Part of a small language model's weights.
Size: 2 heads of 64, vocabulary 8192.
Training: a variant of SOAP for these matrices, 343M tokens, 2617 steps.
Each number is 128 + 32 x the weight over its row's rms, rounded and kept within 0 to 255. Layers, rows and columns count from 0. Numbers have three digits each. The size before them is the row's rms in percent of the matrix's.

# up: layer 4 MLP up, 640x160, rms 0.179, rows 78-147, columns 120-159
# down: layer 4 MLP down (transposed), 640x160, rms 0.131, rows 78-147, columns 120-159
up78 101:123104089136146150104157136110114118133140161128170141078103105148182174082109108155033094085088118131126098123164170120
down78 097:176068091143120116116154102139150174150132102136162109136127168122186100121166113094143161074113131142135143149120159140
up79 101:156158136124105130151098125079119079082118089094099156144151194116107069182104073121135186156140059202105136115039176149
down79 103:144071171132103220133145152093142096102164099097140096094189172113121115145152099109138134089106173104074099149151091142
up80 113:128129176111163111137097176167102099113150164155147085161106055138120191130085125115143148154144078124084088130116162132
down80 110:164206135166079144138120107133143152187142077165125139142165080125151117124157063142137111080099112142154083117109133141
up81 098:161107157113134119125118148155093074146101135154124105184105147127212122165065149113120118091080106114106174120169235141
down81 101:141169122117136126198093148124149108049120082129116162100141077190092145103119142149198127076070160121112144146124121171
up82 108:116139081112081150089125116146100139109138082068140126171137153150116190092144068163181156122176154181106145138138101124
down82 104:074148089128113179151079135092125146110133105113111114117164084101185090193155074159195105150130139171199102160137149091
up83 103:174137116137112180163112149129100189182169079193138072099149126134104138099140113101156154177118124132151141033180142106
down83 096:145154115125155106163157129085136130158147128097127115149142126189117110123052129131075082059119109126118148207129091155
up84 106:147185145080169086172170109133097095079129109118116100183142118119141127142146072130074160137147106124109107091098105157
down84 104:132140107173132121121129079157142120112130161113154148158116109156129155129110116107145096155143098087118158115149066166
up85 103:123102121102074136122083099105147127138114066117172151102129157131152131138152164119028144124128117141192118130140119094
down85 108:134143129111124102094156131115156139145097125111106167129178176134174087104134139132122116107081123132059088080163055169
up86 087:228105074089171164151100134137118184069132146141164053159110171129129104116128117084128194152178111150113144115134171153
down86 087:091133166183095087090125157092096062169132137116109091118130100089088127120169117084172106042134118110164149099118069125
up87 102:149144105144100149163152107149096088146165085136062176134151139117176144110091106175112138084097109097156131101138156142
down87 107:165104194140095137164077091127111141147112105139156145144130125164117189128134172106121122140106147095143070087160178156
up88 104:133148082113101155143127091109116131136111150183126125208051138141129168128150120134122157104166129151103124141117085107
down88 109:099154108088133169165147119085148178100103122098089103144170085130140061107032114119170118128129078128137095102154166128
up89 089:118133109174164077114151146165145117129116090161160145101107183119147066146144128114180200150140191153165124171151111119
down89 092:176126170096118193108141146087098162098079098101105055114087077138130145133143099090138122088125120161160158140151154175
up90 093:222173139145137175121166144125122117095129121126139128131146138116093147141136153161149134195119154104097167137132118135
down90 090:149165132117147141124115139143176127148071119100119122168184124080131077177147107118127179118109098153166142152151151196
up91 096:105127073143144104089093120096135108136212162167120173145122092161113113095121122115083134178148085116123113094090178121
down91 095:074142142138120114075163114103148123121094120088133135091155106177148120122151181153175160089152072082157186177158127142
up92 093:091100157114155116127123199088108193062139142173137095108142098145132190168168150154187133116070119127151163084186149090
down92 089:065100158110146152148117147141138125155107115081052186170094097076176184067098149124125108130088158113166146175071097110
up93 087:160160121154119125040090160134075127168187118163195143148119122143083128062151140168074119152149150149167128125113143092
down93 093:166105121143156167162167097103149172129141146105139111063108099143163172112078138091138097152095126139153086095105142189
up94 103:167110113047150159078128099112096157164109120127180134106122113095160146119158105108108222128067077095170136124119111168
down94 099:136102117134101110108163142177149145125122113105199136113089128115154129160063122120063159125114135098138133182100110145
up95 107:152148177139100210156109094147077157138100104137063133120158162157151120128091117116180106162134114092112211112207081107
down95 108:151156083077120133106156094089143122123140154125133103070139130146131086111134079139156077136120139135131127090163111126
up96 095:127141100112119106184140161104102129125118053159120111170057144122132134125201100128128097133114162084174161101141149153
down96 100:135134083108115219150147155105107120129087126155051147082135112184116131075102182131161119138111172089114101137106099090
up97 094:148114137125130111111076125144106127108156132148078148128107148107144114122160187123167167087080104096082145154126144164
down97 100:130077141090176163133088127124104137160124128119189088090101148118152134131127107061109156174108144131143127137080157106
up98 119:107216179152118122129137132174067086126109064132093088138121091098144212123148121108198181183142109106145061140134124117
down98 119:139112071113117136088114106133122151099111091106064115096151121147149196135165101106151199083100169063144122114114183090
up99 100:172140172149101188097115086154099083088142146076163140164145155143074189091122184117182118130126143150124125148138162130
down99 108:087134132155091122201133122099127122186136117147077189125152146092171109165132169133129130131102073067122079128134115120
up100 092:067082179094147150106150128123147081150076081112118155176142165144106155110159180167148076094118086123129144102119160082
down100 094:102162130161191099117101150100161110159114194149110093098081175125144099133144052081143170122129171048033125144131149111
up101 099:136087151131140183109148125112098238170052115182095143118107112061120109163187086079150099114104093133132136126140078111
down101 095:153129166050122132125181095155083140145108141045155121115131176122100094140189095120127120137126132131144117179067152083
up102 118:130171098100090144127134058116132130188128184141129156146110106082142097120020100131174146047145090108163122158130147126
down102 110:081154176126139127107115180160143093090056156113122159151165093119076119154179135161097081152109094156134151124115182150
up103 101:162124149087167111207148103155096101137157129127116174180098155116134132183139082094134123114141116109104123083120105131
down103 098:077104077150108116045160135111125097091101127131113121099137129092089117101135152105127088144135174188096082141143112140
up104 113:124115092182167155132158164122134106108109145106108132124159108072119182152141122169154096094106160118100101165098042142
down104 104:094149138111136203106147082181128200102107153167121156163128150166070121123135162108102173152179150111118078064091141094
up105 105:074119072099103150110159181122165114114079105189163078107102180146132120143144084110109118119140156185192161135176079148
down105 100:176148212139197085116157128140161120117103132086055130180104129135126141163113123150116160074138123106121164119155105137
up106 088:074139072129144149154126113165114190079104152132189134090185107161120116103109173126102128096092086183152060112128138126
down106 087:134134103072162107150119077145169101189180125103157146154149131106126058135083155149055151187070116108157118111160123116
up107 096:107141073177161093157098046145094137063135164155098088108145152143114209167108097117145180129188175062138120120089166114
down107 094:129095099120120137136158135133097142171065097126137153132138105122160128097106092151091071134139141135114111104154147140
up108 078:116160152147119064099151089115171095117187067151096150102111108128100124106136162106177086090085114056131162143153165074
down108 074:117069098098157127117128101139088135162118181083167130168124135078121104147119088083127110160093111108117074129082115150
up109 102:093105085169079146127136152146147124136096137110200050140113116109150126150165136116159116075112209154143162070157160092
down109 090:131149147088163158162136152115093139169145090157015116132160141150181142084098130133080161195036071108141047118113161104
up110 093:078084122099124131089097129151090106085122151116152121049133096108120105140142128178129115092101075103147076139089175152
down110 100:202090165107149165130135123103075135171124163188145131080119114146095135169050067095187166057107173110121160095147117121
up111 096:072152097128185153174144176096076114123097073113102126169082176150109133107112130102135122112130084140142160169224097125
down111 093:177154135132104195122094106176138121105187149128094103154113148096088155079109143048078143097189162101138123122099100142
up112 101:126087110130135107123173083090091067105174170196132138181161072134134121100132116171138106109116090121107234107184107109
down112 098:162155140157162109130116139147139180167103094105176120143138176151120167182182129100167177151119172149184138155093144115
up113 104:120090141174108104104129096115083116138100112125147119130161167179085152121062119193152175110094125108105136160181110102
down113 108:121128126077053103134116146175133157124153168079198110127146086097130104151102153149138083149133105146160127133115116142
up114 114:176110070135188042171125119110180125153131137163144119148156162148141143162092188116154121198125128112150125143149084080
down114 110:146100124133110097136124159178134117139125143046119168118121188111149205120142096115165142144111245091122162143093151108
up115 109:127127142116158110095201133143067133087184160111097085069102087187177124182162119113139121161128165138105153124116088126
down115 105:120140133159200195106104137208058099156148182118147156137111142100110102118062116119148099159088157112147165103132109159
up116 105:122117053190180150160109091153174100109167115128099094160072147184128142139083130106166102130126090171135148115105149069
down116 103:080225103128130121099133169149057134177121182094139180113092127086151150134103117146112167157146137123094159089085075145
up117 104:087147124158152087100189132147063179121081147130138124161124154114111146085084118100148137152120130127157161146122092175
down117 103:132091103074146077047099152133135090119119148139119133097167131163130141160134165143149134177109169099096155094069119081
up118 084:110163227071162105135126119093124139132153175170144120122134099139106194187081162114137096142087084122064099100108106102
down118 098:141122108176136115124116162143151163093146124088109100130137113133109094148167162095121126087130134152168155121128133179
up119 100:126112131168119091140130080140129147157120144107167182141153152062155171146145133126166180129196107124135085123096122136
down119 094:117115105137081065109130180156115145140118139156056173128098143118139191120128117125111106138150191117153141095077119156
up120 108:115080088075134134130115125126140086058136153104103191101134082128110126150148094179162174187057114185136094130115131153
down120 099:117151121122066172079112104148143119147197168092094104163086134084123102109079172107133141103103125156141152148101197185
up121 099:130099129142129140096077133174136143077128139159151133090094112145161078106106120188154103133153228136200122142113124150
down121 100:216112155129214096114181135157134136129116125090121117159176171093138184111127120092123132101141038062091103123142140154
up122 095:093153106094175071196102177100100069080135145119165173127051122113125148123132132116117168150057131098141100176100109124
down122 095:128190125145053118116085092151184102126112150146110121120144082158174176143119106089077150098097107111092117111096062146
up123 095:177084153128090114141099127132142046109137126107147174113170110123078112145104097101152121161148116104170151097175150090
down123 094:120132150151107237103152136123090113143089131146062160121112134085141129126134141164148093138177177128115157122126105187
up124 100:164197158130114182175082148125115177094121119069143141118112085099130137147116111107123121126164101167099124165124133123
down124 099:093139098161061161236112127145183147119161094122138082082118126146098123148088041138165126127206102053136128135119060139
up125 097:151149124117129110151095086094104133160158107130130065155094147106089129167127131136123125141182151096099142065115134108
down125 106:148148102091054123114087187085138169108094142103134140135167144141149125082118149138135090145106107123164121182089159145
up126 107:171113124147163101144163159118100123151197132170065147154129068125094067140127106116174102193115070155153120170144067131
down126 103:167112134167110127119117151071168102103114133109122108135143188115106136146170159102157078132154098098107089097177076121
up127 109:100150098163116075164136167173025119136202091169081107129093170135093088144116092143139064173146090145159139110106131131
down127 110:128142131127117091196111136135139123151131186139147156133124077139118095076099111136089091168078162105117200121118156160
up128 095:066148122132060120155127183098085120131186111153090144132161131146072113124068132136169173162159160115125106183098101120
down128 097:124152051145137129154157144121060074124104114127137099131121117112182155155163160152162178092121049136164110142165110109
up129 108:175216141059135127112173099143103091143150099080135120090146190125141089119096117195091152160138111085052152120185115170
down129 100:138129114111143185081167183149154129168083095121119139145097124153133138100138142108140095133132185112067203053116136116
up130 100:134114115142118085124167112084160086112215153125125144162060107134209144163126102135168132148132140136175130089068145159
down130 107:162134169108095116128130150181102136140141135108146115129118164111111180105165074180187158151123093119127052107114178093
up131 101:119107125083161116078138112203112112085112059158148120095089074094121105104117124125075117143109130200134115170148119126
down131 097:102158165160171173110112124088132103085107119171129134123145126105170107149094113090173156103114149124152142149156146135
up132 089:195156145106071115107134131141110114111076084106054131163136105156110105097088117197112122090101161097095153097156109079
down132 093:146112112142166082129092173150119107199145097122175115125130144148110128163140103159144161167131128131209113128089151128
up133 095:106191156095137088100082121171185137135072109113136087116183156146065153124116109131128139178080132120152129146157120126
down133 097:080123069123137116134067174101107078142184137135062185157170095138154134134143107142096147140128140156160109060109120137
up134 106:084151137059142093154096181103125124165150144139149179127121110157098174096127149140127130145103096151150112079096124090
down134 106:183186090158099118113056101098120084139140156175137101158121118111136175104125111115154137063107170108130148118155103108
up135 106:154177128156130142106140135137133121106110113125109086098122172083139164098135155128169133116109072125105112111175147128
down135 111:150118161158073099183119131177133146153105166127167136169102119155139130142186165067125162082122133171075162124085070143
up136 092:086177173104136081162079147114137153082139094158151077103130132128097071104116138146121194150153157146154156073150064136
down136 095:142061106067148099182161168111127093095114123118153062131200136149140100085073134149131111126144137070081112131123128106
up137 105:120101175108183119122117167144107133191051085163190158165114117067094096126141071115097126169094101128143076136149167098
down137 104:140073062113145109160127175136143113144054090158113180150105091165169134040143121172115095113115113204136192132159093064
up138 100:118097073065173100145067153174107114165112118154071156142109178160149153114209137166059125071128148069123096115081085118
down138 100:084098095089087119209128113118119140122136132147075147156123097176103160043125120052124145113148111112104097163105127203
up139 099:089143116152179127200094162170155090053128176119141079113048133052125137131107071139091062113126131111149035144164106140
down139 099:126129130131176119110147094121159151107134112129119122136141129147110139138118176159102116165161140074168124089155130111
up140 100:153126110156136164063132093133085060147133123047153122115149114131147164103119112109100102099137139179127084103111151171
down140 104:083098106117161136104104226121110162104173145140084175096169130075140125114091114100147083127155167148154130080117071167
up141 100:165118137119165103095124086099125179141169119127093115107133092136210078092158125097098124178121173133140124151144139097
down141 100:172111171184124109209140094120157124058100121178125106123126148123166059130129189116150125108178144093141141115121124175
up142 104:123127094161190168075122099084120173146145098154133115225107185120084073091074157086134141127128173127129140192144140097
down142 102:101157127068115115165146137143107152125181119156096193107122152111095085110168115153088069109131103150109138071128152131
up143 100:079135075117132125098126139164148081124053118145159146093080127111153098088110146160101109115116082041090181129194154097
down143 099:106110139144090099126140107119169127172167130121071105120082096125089153118115100153114092091199091121057152183123090159
up144 091:164115103112154140175209088140094178132130171121116150137101118144135138089092186120151117108131091154131164102123149114
down144 100:113075135156143126075094170116128113119108047101181127108131154094105126106131085116107179161212178135122085109177151111
up145 086:096119111121094105095125115133157110152109127141184127118075126138101064085106161217156209093173155113081103141147150128
down145 087:138110076151101115134159102081197119169101105099073150107085162102151169099191079108095148134138098134115193193142090134
up146 094:114137152117160121150128077211087078108164116125122105178125202082094167094057079122115111081162175142095181126172134123
down146 096:137148101120161118150161178067155160185133128141147124121154098188142120081137122131090108185084119177135112125052068130
up147 098:102115121156143187157125155168133104156161149131138081079138103127097151163117107158139137076114140183115148153166184136
down147 094:107131096136122120048135122107065128138122103110072108119116170110035106170101157092120195146144131120162080176125159092